Part of a small language model's weights.
Architecture: LayerNorm before each block, learned positions, normalized queries and keys.
Each number is 500 + 50 x the weight over the matrix's rms, rounded and kept within 0 to 999. Layers, rows and columns count from 0. Numbers have three digits each.

# layer 8 attention query, 256x256, rms 0.0759, rows 0-109, columns 192-223
498507438549524510445454524505493450493470521469429487501525538466462533425464434519505457438444
544526445525476489505414511448529431488462544570551492451424469421481538532437472450473479530511
489572375472408488554543511521513497442560498502431436474493551424428446503508580585491498429475
446514492454500543478481550548512576457480472575498573501470503416605495577515463500493552543516
480425548465542554563569506600404414461445543479489432509468519539507455545502451574490488432595
550586472503465479531483511576582509489483541512444481511533473487484522458481537604508421434486
475472523511513518444381496428551558473532456534505636551483526524448497547524492371501593539457
416494477545504497522514553553521528437536496547490499515487555531511499526546515456503569571497
483547584405472510605573596474516439451493548522496388442563501499450424465500495603504471497563
550522495468551438444423473456454444643491447505466507506462536456517492469452458505482521511514
512577468512530480459319441583539443536474466532549527506466495469515511533468466551490508523537
444440466497495490510487443505478424501503518519454510534490490506451544537452471402508529483532
451408628551546492586527480532512522498501570490582480551497470479526549518523546588509512583538
543596516558480446511590519472502625512473495443416458463489514561455455541540496564533528446507
498450514433533462567513469498503513453502506538546471538428530488490561502507518502511477494545
495526442526479409429452506451569487470565506531464563498435639491452505513490459482501502511462
513506476485455448494407431510522518525566456470520544518489495530470495451542443527430487451512
512476540502485431496471493471493482542516533564600550549441544515528490510544521432489557558516
464497501490540498551530496527506503496519529479449517504447511459454475574474589470510505488513
517452602499508518545584597464462521481420502571451472534530430459481548541544570465544533505485
455535582555501504552533510552652462437506628517525523390577555531503410437546396437566438492555
513450489530563513477512532543534506446525512524521511565433504508522517563505550473507501495485
541578492573515423530540476605523556447484508519529444509468522571461556473422399538487512447572
518579384532526517579521480558494503506514510484432435490511481528498501476472552600504399485496
501512477499484483412376467451534453502508503566531630524467563488467485544605503438493572450467
514521494611515454526502560480458464566492563487477459497516507545483518526483530488537468497417
496529527516461525413484465472513484483524412506500566566490482498544544558562461462529449473458
450490508492500524562527552533432529462477566526558447470491471478485482541523491427516496509543
450488510480519607517505465463406548537527419532442495486430427471576494459503431536513491485476
509549502565453472475421511486521528531502462504438485511538563491518520477495535553484443454399
518512501513470462581389451555530449462475515512459566550421484463473542506507510513469527514506
505492532538550518481622544570460577479496534452458462539493473592482486520491519531529465441543
459559528484488449483454438468468506474524476491449474502492452562450477552526501451500437502593
552564478465559520456472472550447597591461481467481516587472535530485521527437614489504491491497
549443481489536548573535494537404473526550538550499503525531500566465537488598560473500406504453
535583547500437405489525480481508549516523534506468429453432483535538500446489573512487563417483
521559481492489524472418508513473511525478400495534529407522492546493412443518522367475533464457
470612501443496529521492456450482541547458457491493538444497394506562499473538546364523518430582
432513476488424517471453531447460482506516498526531470455457494452375457563531455508539525511501
560467564469498506559437468543526426459580450528545500495450521415470507562581478521504474541504
549496573466536558501480522522515481544497523540585452524507515391465526544551535380481550523530
478462624465424556495610563510508509459581460584422491556525516454471491608568500446511553486535
529528531486598469466458511545537548417515632553500534541420496505509561400516472465452549543472
463563512593441417489526520369485432462490571551471500592516502559495571410558471420496544581522
485511544483564488481434542389515529486521448521453510561385461515441381511540461470525515520468
528599510546515448573469484522462490486474498509452520529487503537526498481468456594522505502534
485471525536410457552506581543470411375526488534510483509503556487504466495480442502544467552475
501468498424506554531533579492475440466582614474468487516447593501492494455536525495505456525509
527450511449595488489468492505524432532526562466510542503392497500533529543423510517519425464514
495519491535463528521511521491470529495542537434496481414478470544453500480476533516487548518539
503606479476476457439443448494443521544471361473523454583459512531438524461443687538487492440479
422458497585421415462456503517531473514489484473501514494484447513487461454526424499491593512460
496547510571577500565450457499442450530472525469444424477502455548416577424424459610526449551520
531513533454581525413460454516526500490533446426516549576546483509468570594417590486477431497470
469538661521530431526565531493499382451464526522381473460592462502555497386510396548517433511527
506550586562445474455446486497531562479476516519530575454436468571517525429433431468506550492560
505452485486573629479526493552505451569513488496468463498489486470463473516548565555478496485440
487424523493572337527508467524529481523521514502587420488496526548498461418479529513485545508570
479603442507542462468560564483512558560526500476467473467479500525495551488441413486490545471412
489505466568492409362439432507490628572439465454561515505414508505549528453449636447473485452579
483510523520592478487549481429469509595471498390573496430580451513503472557505459579495411434506
479560444541492402554462438519474469485524581518550462507582481527465546422419452541530595506436
510411499494665483511514532503515460502535610468511441481437519546575534471567592545455439459483
496526502494510520441469499468512563535516503426475480479378510506399456564475571506472499507424
529543453479559476524443558512513448488493594440540549444528507490477554453547546470470540548542
485527519539516450502478473470547451544571595448530498498522441494456513437503554527473534507490
495441576504558518615550524501490526508531513539512441544499510551479495542479517508519481483573
555565516547505556493392517567494471512529482498504438578446559498496483517435494504471555513462
533508513535484463568454512472439397520492505529488464478549496450557500505546534584491497502544
475494557607532490472525477513480531434459504471513528508594456560448501505515485515492496490489
490534442501510456474406468477532449520547538540507544472466531521533488393405544478520489491421
516585428491473506475418464562516490479447416485487512485429459509462480546453486462512505475478
508512433506430485465479494471518484503489508597503559459511594516496549545487468434470557499570
538509565493501523577489485524540553433534526500450426603479456466495512510530530529487489507512
543523447435483539444464500480486605452440444574526535556514479495500598550457508400496444535524
544477525494497457513566395519507499511548553521525504521522523579496473459578517510542482509522
560524538453534487521546544493442526530483422483497474511487520480466513545432460532502478450537
537523564411499505455482493495504464513425520503478491492537439446548553422443517454522485476487
474453547499536551465566543464471582511486481509541525473437557554513417459369471456494421498433
508418577552563598580589545516477534403504486440502452512487459558433457568567531518490473481509
479497538485485498568559513461482492440501491570469543349559525484597477381498515462484450497524
431476517413516515470505558437468471512477486479576571440456561519538465520510478440500474494548
518504458538511524549526467503549537480524482586539566346487512504534456459522404478521419565536
551542429467497478486475584569434493514517480513471435563477432477465565465371504563501543515494
517546494516489526524373430475593511497488445579489491480425493495499559478478443465495554483503
531488495531470498462383462513533535560430442491457536521536440546496529519481489533482452441445
512518473476514489549455484488495604451530362463442500525390573516530456417456462528496490484533
401557586564421418520508530481615418508475593549523600328634541491534419473549430441507485517570
522505492554465457503496509484487474499504522516523530487507609437553473497567537492521521506530
483455554367526536514548433489519473500461459486501562509519498436501507544657506574515525544484
451457501511484467590629577498454553543473581558489492470484521477464465520525441511529522549445
553493536576487464501469489546517513471433549590519506476549507511473528558554530441538469531581
493478553454445520470528531511491512500529459549478527414463498493497559571569423426488586567600
485551542480453484491459432464498589507403450533434528498459450558570480515483462505510472465469
535472484505524571596425546476489487402457465479449493470472431537395498579583532575473494473526
472645524519452431484470580470518471529452544503501556393600512423557510546523492513508475509472
461488511550573520571525562548468492519552542573485506468453496503502492576496462529502465455488
525631399554440424534468482457514482524476547560574527445518541493465551472494497522481546574488
521457460395463513506522527428440550487441411421475521512608471493550419573533490472545480518501
547574496581547382470475444488457485564548539419480474466442592463514595462483568478502503405521
540507375454475444514485538469467485465491462425548465543549547460511465486433481583495490533455
474584437502500378499443510451472488559557580479533399394561567570527459391559529510513473490447
494446532435524552402558462427483606606494413436503466433512507517584443459556519441516396462483
510447523480480529547501543473506464523497533512463548539482487448480451476482427509474566501463
478566554471441450435491475465634538544493481554485552510550468448546433518492505402474517586525
477557507524495545619504588528542447526481514542436471578547487410500486574529501544487468452558
489439535449547389587503451452485483480483612503489473428519547419491498586477507516478518546589
535486481463531408487479467448469562580521548514505517467462501476527470461452536460454535495502
492581441417408528425502582460564554435429451498465594423481492374487517528432541440506517546541
467489530451472509437627552524448532480486508507530480556471483567531497479488459495509428491529
# layer 8 attention key, 256x256, rms 0.0719, rows 0-108, columns 192-223
454437501453510460452496516537470540538531564548598461506546536599481451510496393505527553535501
487490569468527520410508565474432497452453568431527438547499423482450385617400421425468526535453
448451510535461483531473485520516514521499438562506519550484571545460480474568497514545483429566
448566454473449543526489464503537543478516467416369451497582439436483446474448509578519475446505
530559487456507507529488525578537485409414420555449504555520546405324543518546516627512545452545
514459451534475494483548478405432540549523521594479509496500541589462529435525509456513454502564
447468560491483522485453470474559521440626574454542525496478463514520523485492439473474514534493
359558545534487529461538488544524506410532463436475504491462477536504538468528485496594460480472
493512468563487532519537463490552428492416417463451536635531485424492514510533553511523400487511
555561447511518458461536522462534512537515473535495484487558514438520449523469476456373471561548
508494454491613429503468478506498566540538524533555491479482563501585440507482449490555511550524
413581545388514481497495502604574395503564611498508454565543499497482565535474414425477594495580
533529484513492498489591378606549472424503556406461539511499451458511645502519551449526432533525
596553531509472494477483422475537496474435432483461582420424485474472439489551532484494613459440
438526475512503553529546483525521507523482561424514554575554487491480480569499448480460515547494
461452513508454468449465463386532503527572549478584491561498557542487460472463446428503453570431
336446492462502418491472520417525544441587530596497478461484570622453451479559515448524574517534
572441493484472546576418464444471493535475511460502586497514496428563476530541523515449474485466
468595537549481565528519451555503452498552555363477488621462455454496441494489485510459478477500
605547480536508567491522453595496456505461448484440510560491462379457515510490488476361497492499
705468576468492503509478539470446486538382581544530483496504556544484504519504500483830482501517
514406580498533523403575484542440558430481476545483535540499486510506511508602490448506494474501
515551511581572438560445508492520569511547514546522485451488526551431462499504447456478537512500
522428534430485489572413519491479580565549519565457484473406561491492508478615539528485468529610
505509513519476420448468463435419510551504546476514531494421516469480499529513494443471466479440
557495542475444566463525552571460459471501477494500504484474481475488535505450466458456493510489
544435449523492481521498526498346557532555518450499467528611424491544483469454405614455500484577
469608508526468591543507469556579462483442481505525476512451503454603503550515495493501483472504
406589428505477527542535479454565546513525475548471475495502450426565463518424435464518532556506
480471499550456540475475470508497461502477516608513455479477579473471584427627480415471321487483
460531598492565496471492462576442532474482643472469520566533509546479484548561416506530589532516
552508488622565571580540518520552468513546508433539535494414499483541510451470537591485442412558
364539408509497493442506458515506537447566528465553493464535523512494517461517447592490446447500
458515563479534529489566486508468585550601478444504480549532496525502482527462463513282457398512
585466495554489576473520478448501553546542496464504482496496558543536514407501503539518484481521
448528509489527415607531512467570532516407459525445489469502548465560530475584464561543561460476
562539472487488529547447446579581591462544411486478469407483523491475487539373601506486438554539
415480463505414500535479466388589560498509455492494537522495427513515490563537447381440589608602
485458506466495510473502505483450486519420449552495440474526527415497431543513585555584412423402
556533531473494548423466479500525408564604472468516457554471461549389523537400452502543443488520
522462568473523574588494526502406501481463484501559485524548447488412568512513527448479497503546
544484599504419495418603559503458514448547447606482472463540528569481544493440551513577462335500
501490479526581536549445481523570505403487614459549500505488432547472490379468530518507495511525
404588483511434452593514566411514443424466603515499564502485501486514565427518552463512557648562
531518586550471525468566540484497522543526428627458533450469502515569531510460562476456491486532
548546411502650534447456521484424496541451512505508488552462477457473481519446461533576449472497
645545492494485561367453524504449527594459511557491496534478531506531537501461512563515441471430
557549529507432580572474562538547491467580538503387425513418591586523532452514422489539529462594
616451517477540429423580498501500610575542525482551520472393505555468435537427534507516443498461
457567508506463541483531468498428524469529524448504534553504475559484452532457386448441532496528
338498490520468458376497522468513486539650422517530510513518534576491518509465515494246478440462
397528426490555376446485570479434413444509544467457428517518541525478421525538517430451592454487
553501488534537420669456558452447462524465619472490514545460488515493465515377499472525539573437
471481518468529524407585493525599504494614437569507501536578480510473501519361475426438505424487
494586573518518458515498534519460491535478571482396520495511427515547533471453476552552502456626
487465484520459464564466553459468567542412494483522506533507487513508459529457407390488588579649
579472531466524565418623584590462401525541467538527506455501507508508463531467475531423473481460
421478488574539364511515466515596549476594592506517440537482512583466453449531590500496481561457
389549544511523473585566538553533557488391468526500542453432455516564561513575435513590511534502
274479452503508421495509510461547484469543459541464514491491570477543496448538478439226550600502
582492409414533381518487436419424564538503491432521507466553497446550522493464533546524454490492
491521493542564456516551434438425403568484602447579505514453512544475481539441517560484486486420
511492486509620501532526437522544394550618527497536435482431538508501524434547495604475550502410
449469531424541492567525481451584529432511548518492481489462459535533538460421454483447541511506
553515521449463525524536504460508507470453482496467527532527500524517549500500522440501543595520
482561507528524491600515563558514467512534520534459403527516425505391523491404544459476498470443
486493495478511529535419453535499487580441467484441527495506488477487436432432581499493523486546
472460575560462479486545541522436519490527545498480516541577491515521455507497561488494538480480
526556498499464482472518511527508446532478494555425509460443426479484581450481533456421521514508
473544523465519461533491464431532477447583606478550387568453584491498508458484495485514471555465
509540516514514444574500485467477527560519477456536521558507561494567529535495539494561470532502
507526569509582436533526471451435547493545550514497471484414501470462481534456506545500472519576
499468583536479506443446517482556479513497521478524466502423491496498486531471519473533510582532
460502502546368442540462448423466375532490496534492576632561563498546544544590534482472452489483
530451488541561515461460475432536563528497480531602498442476508508482502527471456520508539668503
548551516443484532514502422486472543515491570450520510447546533504519535445530518554557599396533
498414542546467481481500461504526507546520390549412544442514454559544435457489479491402465511556
537515484470513472525526473441432484594455523557533574530545469483543544523524445504495471470556
527465453477502545406569503408500568451498454456550548501564584531547450554474523506499492510401
483476552550512580468517475410538456448577536421523494484427563478535507428499620503463571588475
598412531450495567437468527391497456446499438548477452491437447503471515458471524469543516481489
465537482551518507542503616511563524444531480531526549521494560490501539529387489474490470498473
490513535508510539518457453411520505544480509528432550475460506503489453556409469478571475531521
502599536576510428489527497521468435613514451508462527507560531533501525496478474543387546592546
422480510485516437538494538418509496513502549556541496508520494489542522467439456436540484443574
550441462468508398473487511377434499526560529525544422486475491505540488515562456483504414516511
431483470493525425498501508498575570447546437527487524457521542590455479497515471465474483478533
555555536466476467537507535394475416511368648497495499530558478421470519482468448466736489565483
588445578508526556482535505463487500539468467404492403435479450456524456541499532496546456572451
468525518497434530416492455527547541431556534606509461447459439553421507489521523459485439415540
472428530533485596578475545713463567538434493460325486503459450498441425524505463600533509354445
611491550534485473531498507488416473585475567509551456538503511471523515545459565473539481538510
432499475462534528515452491513504489474535492489465527438448466491476488432518504528544534539556
563431444508472469423539546508444603483622515481492501543482448564523495508470396462510535459552
515528500441457529475524522473504411455550476533495525560445531547486530446529488472419498463469
561512415468533485589495520524490481508451509501462488489508476417508504448459430540523468543458
506535487552566568600545599585447487456499498526459529499492403481517463517464518601526423426505
547627447517356461519483494444561522521502531567551527463536544433460527515479498485436529560425
541473426511434519468448513453463468549488440466543569468556506523540429610520468429490569536470
490567483649564391473427497496470502541555556435536506506467603540515577461453563430492453392498
511509420529492394517510505496525523503485498487523461463515596442516460554535504512436557582485
484525508506469432559536564522426481491475498477558419423548511479516465514598527562601512486513
502490506534476527478549495483472496512503457423600557445474514559587455482496473517505509524466
507483438449457512572519483504540421495497558509475505585496501459482475418455503493447477519548
500536521457459473489545449481580508529511460569477570521502507424476473424537567504516494570556
466437525517520543606549570557505495501457548572442456613461518412459540502492445609503445457545
552528439435495446605425413432454458497448511528489502528520514464492471463488587550494469620569
516500469427469447549497509411523557541551589575523428526525480517502420500552453447435544556526
513577507420467508410552586485495462466422471534534534445486445404470508583470483401481513537563
# layer 8 attention value, 256x256, rms 0.0656, rows 0-95, columns 192-223
481494582474488508484467498504546437496509540513572459394454414479512458477503452513492507496564
478546510434502471519410516480481539486526511410493443456517503533540486482463511478512509554452
488458472437545528492545564506518517528485482455488512494524499546518443419545533536487462467464
479418515581502444476429568517528519515469474408496516518494462516511467536536526499525477506514
527437524521418501459509501454515418461418492468474597408517484490457560558493507459507536545457
505536493497480525486488533447516562512500448500547482431518482484452532346480396500500477457426
541480499487478460481434543492421494571557517511483449530518518525436406524531489507498530462480
477493452532519506494538490520453500545509466576535539480475538569539492538536466508515595552567
484423578445527540475521515503523566478537479494621453447401442513500535402510459520518481417490
478487483487476523547428480495489563520541552567431469488525526537452462480559427478493494464557
511467530561568420491386532429469525522562487434577498522487588516526462450486458582516507433537
464517477489446546577481356479527570591524442618458459542558497497539488506446559528532510520492
465546443538517482548502453504472507426531551556467498435463567534554595473460491505476520512485
523449461518481510527522534508446487563474479606539525489463566528527530442510491452515503518579
511458468512467550426581473499523457442496512448542559497509525522539621420577453443482516509560
543525517554399466535528510622476554532515457520413531577591458476509461480514445523462538505528
503499480485472483500520376533507548542544509531480457457440514540537568461475483507523564508553
466548575481420473501591457583532478444481509466534494461481454469513588511361457542518451482485
503437502526491527553533530598539456554484447499476488496550421436577412520470492536506497586587
520567488485444542525545448515539507466466483499433501486592436485470430524517558448527454575596
505468552412475507482579514526497451462522468456483503503480460456492532454560467517505500491532
516532464508480500493383499507531504483464459390450439592499475441496526545540563528483453506510
505524499511468493532541433548483497567525460479440536502468561508527558480573525454486473508522
503544406531540507440409517488509493484518526533456544493512470469567535441488514501484463441474
523544461457564539475520530563504458473450525412492496519450418440477589566414512483525426475463
460432494525495518506481432521491509487484464487473482574521507541437567448524501490491570547574
518474515501569531596563530524544423514509477458608477520515491503453516427474476508511510531468
523555560505450450470414460422461507403557507473496488463454574504558485550508528483520486531442
505535528536483510459531531498542546386475490424462488529487529409362432569503448471475433550510
525539508528535481527452501385479523567467573491393502484536527475552547528491472496464560457466
463546539528517499533445509521506534453506473492417418591510467464511488414518440521524508515503
483361491485465478508452439438445453520559536498568485586453569499522449435443479485477588474383
517441501505444510549545566579530564465509485447486447525444478518374617574429512479515481451500
540492518483462524487541480513469514557538554495518428485500514462524359549534559503521474548499
556613615446524485454524535512533449392492454381593570467511545527590485601535480566509445420442
488470510463368543489427557531518498457518511552485472532573484471549422494497563524493402457455
494411434621580504466506485413513448587432455499471480483528461562433478463614631493487565498472
515612605480397553526495469444491599417555490408467521489433488492564539529415461503530471541483
499564472515537533532497451441547462609538454588356441468440635490585453460459588457496424475464
521477541419543529460498557634491533505513466551435528521342540507539567571536426516491619523579
462481410480459534459416526402474405445489592585430560475530519492472414457419469531507556536488
545465473543447497497527463474491524530432484468562527544512564444531481488537530534501509612522
551536439596515422559560459478531471555495464500401473500561483432503543517492532479457593547542
526568423418562531545496547645480506488525515454476478442395428573429467519530477426515488531585
509405512470427463481429539473549423419453523552523451475518564487515524550542567511541472428461
483489488445495473503492526428545472532525467470446500534529538606511524555526563552510456433447
486495489520571532522428440537476477482554467556474420479462504467461349556470553435496469496444
523501543449582534451553451442493596526508488552594568424505579515515586448552479436496473514417
518545565429549503550482543354474449462509599419388397398467522420521630488478467520526427564564
476494551512486443538439407415457425442531470522518507481455526414546537478592516432533510503512
524511540512507448534452470472463472485496562502509475501581428547494508488500506520496460492443
435544646478632516495484557435489468609461513579435503484510497526560474511480515393492455456420
509564408501525443541584527556503473587502530521631504551504440472436580529533461534479537510450
465540504542534468519445513582533437481489496582434495590594484496447492573390607441482517520477
476445381417511510527505414531492467530471512617417546512490563528502456432388475521497510517502
476499570498581516495564547623533401525477441481541499533537551446492621488490509469489559487564
499454387453463492441587526461481584577508533510501501512483495520436592561461456525498524526617
485544614526458536504532540505516599441527435460618568496471552506464579489508471524507464483553
535485498561548404532398543485497541536463516531549443498499413536442507493434374594489482456473
531502525378432447464560569347501537564460549499457569485534486503518684563450528473485538550504
466392523561520558493486524495478457528480561544463547524551487445463513502545643506500494498544
531409458452453522511412537502541511392530494466676516505460568561462467479465473566485493459527
475495527516457450530477550650484511461520513560423477513587463502478462480431362545478503453551
517481514559328528471411548463489497384479536421503512462432579495493470456484530487499406429551
543434544557485501585516534499530515432499564515463453467497538509485481527492449451476479470558
519507587460407553509484571491510473425527557541469443515570511489468466427464506474505577527474
516496487424467436538471613416426491518535478549588463511513592490509527567567489544499555539515
522436464492539517466581572500515608432519488526536589494586505493458531451611549523517480552512
475547524545491491491567502627476556545496505519437543444435489496504367504517550522481525424523
492440474482483539518419565541538543412517537576481548540473486499488618476372484498518532466467
552555456519528555494470528545534508481456532449438544577459413460449571491529538482482537500527
469472532386466548560410622585535514498490510613478472457496442438482576531470445501483552500604
486446530548378579504454524580487514593534487436465490428473497523460462410469614569539480513573
466454568529553512520454357435487495455495546480545425508434505462509549538534536489484455551552
498495475481543519529554482503492461480518576544535404447421468544507548442528464474497514481555
494511570475500525568444534431481455479498546451571480546589411418501513538467529513494500610465
492542520482458551511531539478489460522545514559473414542517507479546507516469534538520511504477
497484457532472488528570511488464468466508454496635527477507577499464474541565522559523525436572
495470410457545493566509540570507527492558506480483596513494514505456478464350460472515474419546
561536441424343557569503583458513490497504450527467436541472568541575597471467536530533526586412
502449472506523555448522473469513599443531466509491537462488577560550508517503512490475432536539
472590504479460485481603535546530531588476436504429426414457531503454487511473533466534546527492
491524449488576551509456567502490506561440500611462490495420465499460544489499456389513467504424
488476433523533530532506513389508527451452479463675533512537568531463501581499475488491561657478
476403425486538544569539531519511525449496505550541553511475494524492488512455537550506521540513
460507482520509522552450405558476553594483516572462589526445562561495590554387500513505490498437
474520572513523494509473507441462488517555456489420466552472509537493532500455436448501482485525
496574437436592544526417537528483524521506502505433534609443394496425541508497543523500430488411
477449472444480471528420602488513543411494525529505470459491498507482468404558487546502520507526
534575411489566494494478617436481501514549517513560409451547516487524524536587513554515571497498
480522549532556448572476488568535567422481515512541422503507466481534621536507432536503495534574
526491458477452506542490537453497558494455548438555419481506492439489470495534544540484506523490
470485462532548451540499477478472472446456517459608445552553476494520444448506539543504446516518
543541454481501507430485402380514417586431496454505491508579465493468504468528480429483429526533
480503548479477517472492370501489471541563528499509529551445452472458401468465525494495517517565
509425573549523534487497499628518470419470507516537579525544475530463476445438480528472513465506
# layer 8 attention output (transposed), 256x256, rms 0.0853, rows 0-95, columns 192-223
613414452488580552430403454491538477484577434546450551482499564417496522506502555463471497453395
572461532512497489486532488537479568574442494536494497504448515468513505467458491586526462420556
366531449556491496504449474427542469531573618509499547519495434556497556457565458425483526523457
399640505494541428563520459494508532496585533525508510523544452521461524500559527511489495541446
239526488499551542594427544502471485502675475479560468499478536547574397547521611496564537444491
573478464522470566456492536444524389483451479498502573490476472498469450589503440496470518495542
512458515550503476581608489544447575448340478528536492520442543530534546494484513556638508490580
568511572499494524487557531549424560498441473446480473473520486469460456506414487555465469498589
462466467468489379570535460523558392522533680481406436552482600477505531534506519605406472579538
513469499515537487541603490476484575472411553458579489528445484570462487438470456562526536559485
396517563431465519522585508518496512567456573532472435525441509425480519572461559390519553569412
634458474474555572506484526520512487379454479414472469436431550503454570515508404581387447471544
739476574495502499471516513550490549578396448443518506527516489469494427537445434557566454446559
321543547467449559516543462504481531477548537388451457525506444528491486513516509570325447491516
501491498501541517551494493466572512525518513576464505486566437472514445558529534422545499518392
443554499452566516491512507445473482522530465456507519503456505557549520507499524429564444418485
590435522505550488527491513500501509444504441490493456541480515497528507491449470566315343491546
562469432519530454533335531492588430547532495598463520536497555485503487555603527491439481451460
474615439484477421459521417407514525461577444450519518494504477556476522499531496491525474553438
298538465474500494440424471399546420454613486512533509469524533500522539488521500447577493475431
373546487532448451491488508451580460494544591589498553519554500493498469500515526391432499553499
472498492521560434483465510386567478497560521559508542441507455533485471512538554376522543502459
631572538411531420448441485525548524483454467495475498525500442512513485525420505498653490532513
505501474447465490550597473575461502484451548437503428536473518551523518567498423553537539572534
331502490506492480460436490469538469484673502583524534521486555500489498462519524421276483534431
527514565530514500528489493511497524526450477446451479478503465483524480538482560542416417387465
355535410509456422531520514533448528555543471492464510462511553516536483513517467596460515506511
302483501491548513511508498598522460512523499546538468548458542572467508481414510544602485465535
662489459524562553475440486429535501542463466557540556491538451502539475494529475451537501487366
284491503499505549463504511539485494506602486514487475506412531544498487443476492545720488487544
543505378539561478405498479462560508548495400497464540448483513530496499537500477558606429452540
417577503610566486496594542579458527559492551485531481541528476571512511480468508541511494459573
537575410569483525534355509504604514480525565466570529481599439583419554524446506424475458393499
520452443520531551446470438438499501552490501528443497532495501518546459465481513466546497552528
533551484454480591509508473414545425467512527478528387506438518573469526408492392537537464528351
504393423483421488485585503518556599521500409440447521503383487508503421553416433459527548511469
526672507413598436568381577548546531548609566561496477514429519368450460635530518479401510564524
635422502474486539501488540552473543528380484385585506423508500546495472561412515519547537503397
510452509488434509526530509461586470603539522509545466463583504422532567533595623608376404513529
456341511554488579525491576471375384482492473610509448520531470375549503600489407508527474588475
623465454490568552480459492515480408405566521547468571515480391477524531415493507444411458369535
428517477409442542584535501584495476485586465414493537393594515462418448532578445499553564517560
572553503528478507576488522544487492444560485589504485512390568567564521613514464544495511613395
339412583419583474534521488532417474558436615650510581549598397521541482411579441555538413579560
334522429458498565452520422478628444475511440466473506566474558528532569537445525501584447429575
553521515481427462552374505490693417587526516482545448433464498533491540452566551465475461499518
550476516486530499536461420522581593587462558431519351597449516474416493497470562502436399550498
415543584590520537418466520468482435455380446495458522516697519469527434342463559554591528520519
576456439522505596470513501485467475536410466519565501423409531473542542418376500556542513522450
648625361425515499499549391515532587615501457464516518424502497511574544538503408523463576538432
476473508482514354515383498635520516636453432519460449550417514489484493408469549482443482508532
469501566506530471394353493464467502482375630663521406603391408396586564433421518505597510430583
525520492624517484537578452542543407506540472497451445434545510566473572580476402458547458470428
548383519601523499494546496492499455404575534629485415490442492424488527515554560471539342518540
492463329486483441472522456500484504452556470542537448452499429473572522466521572535540427391600
455526423619469547493565489581515479542545542499543485511525524591491546417478458625533472539446
604590552501514592539482376493487484527525578439539507501534403573417520531432451481478436538497
532536526580489515491568611391478540470530589412551551494538523540344452532567498536546550517408
348541512496528468523523446527513616556570563502470394479458544559409534524502467484567509402463
502497543591486495491538512514521423490558516472541552489476427592523578527494541554395495507432
499560498488542379478489426577513484503676500478564411586478400490410569469497572484533443500408
529525331519493572502462471462561495479410535487350592522566432549487474578558482434496504507551
588395481551529472502501485506463597517487503617500477486511452464453503514451373510364487500397
527506473420544408479567486483564501502439470355521562390515553478617438478514557591539525427634
577531501464537525451440429480524488509472338549449500494500487446511509422513512593469395480452
446545487539577464463515489483492543576516537518427481533368510490533486466478598443331413518561
639526424590508531569580483514447482502503577500546561518509503517526456554499446479505565522549
476477530565495465480482568482522433523531511544438500382461533460497479520437483556234584492481
708510496462477541453442551488496465482346528463497508519531492484491542438434358462738530534458
694513506480558542524500491484522594518377415515445451556508432518494432484525507452566451469543
457512441448509535463520479592561566542479417471480463504392460584550547431384544451576483507457
303456467561527472462535483447528497469467465471534469564477528540583474493520578460796485465528
358617452469574379470515476461518476508511523548464490552485569414455574484511385507633496488419
712427481485492522528525506472454445539479492452508535461547522530495442510559439610327485427518
705439530513548466499436433497536583497439487512463570524551571537518478503424482515508449485519
361509479532603504502450520459512498500611450436493513520378497595537482502547456492468494439536
505499473544507504479489537548537538505498453488446543507403618578492526438498522429576573548467
424545465465525520530516549444473458471449482530535516471576486479490475597501378472539534573512
578527526560498541491521468433513511471359413502506435532467496464524552446507535530633503494324
257547542399553468515560466493534495561611586560496423530487520472470474532528543417539522513553
442490493530506448526553570461454376433563576521466485373535564476462479492533415506481529517465
418460505396502457494419501574552498484539565498493527578539494446433549496432586440447505503385
357502551400536535458494456581532497484564456500421458540531518534513515445414637472525567504479
504514508503446560492566597518502386490554571547445461435461547473593484562570451403399534466564
505506485497510485547515492421504471459505381535544504443545456460548478553587425466403514461518
734598540484483537496468515457436545542392393488520489562512448452441423460558473468537473496491
612476397521474500489559377492527517539441569552464498500495487577499550429527582542560477514495
541488543498508514514499502533484589454506396502535486471515492578504500467529395482616501503569
685470561522495535546562481507520466544390523471543520516545483448596434513425511544528495514491
572424523482451599553544453639505472508550455506462560523462489507538511530409454410297545558593
508494453462527586520511460404512417549469408521490474498519533468519474537486489537627506432528
419532552527557512491463495459550394480589459470514529506469478512550477571437420476542556488553
587515464491440609494498538403449460475488438500481516480457493539518540569472406523577593430497
134538532495496500520514500572557473510646510434508475469473532558513473471465609573663524570460
667518493501541498465455538503505536555403489416436506458461511475457535426503511501441423470420
648419494531557444501463471414514572409450404484411492436470470494506510479521397488538409494482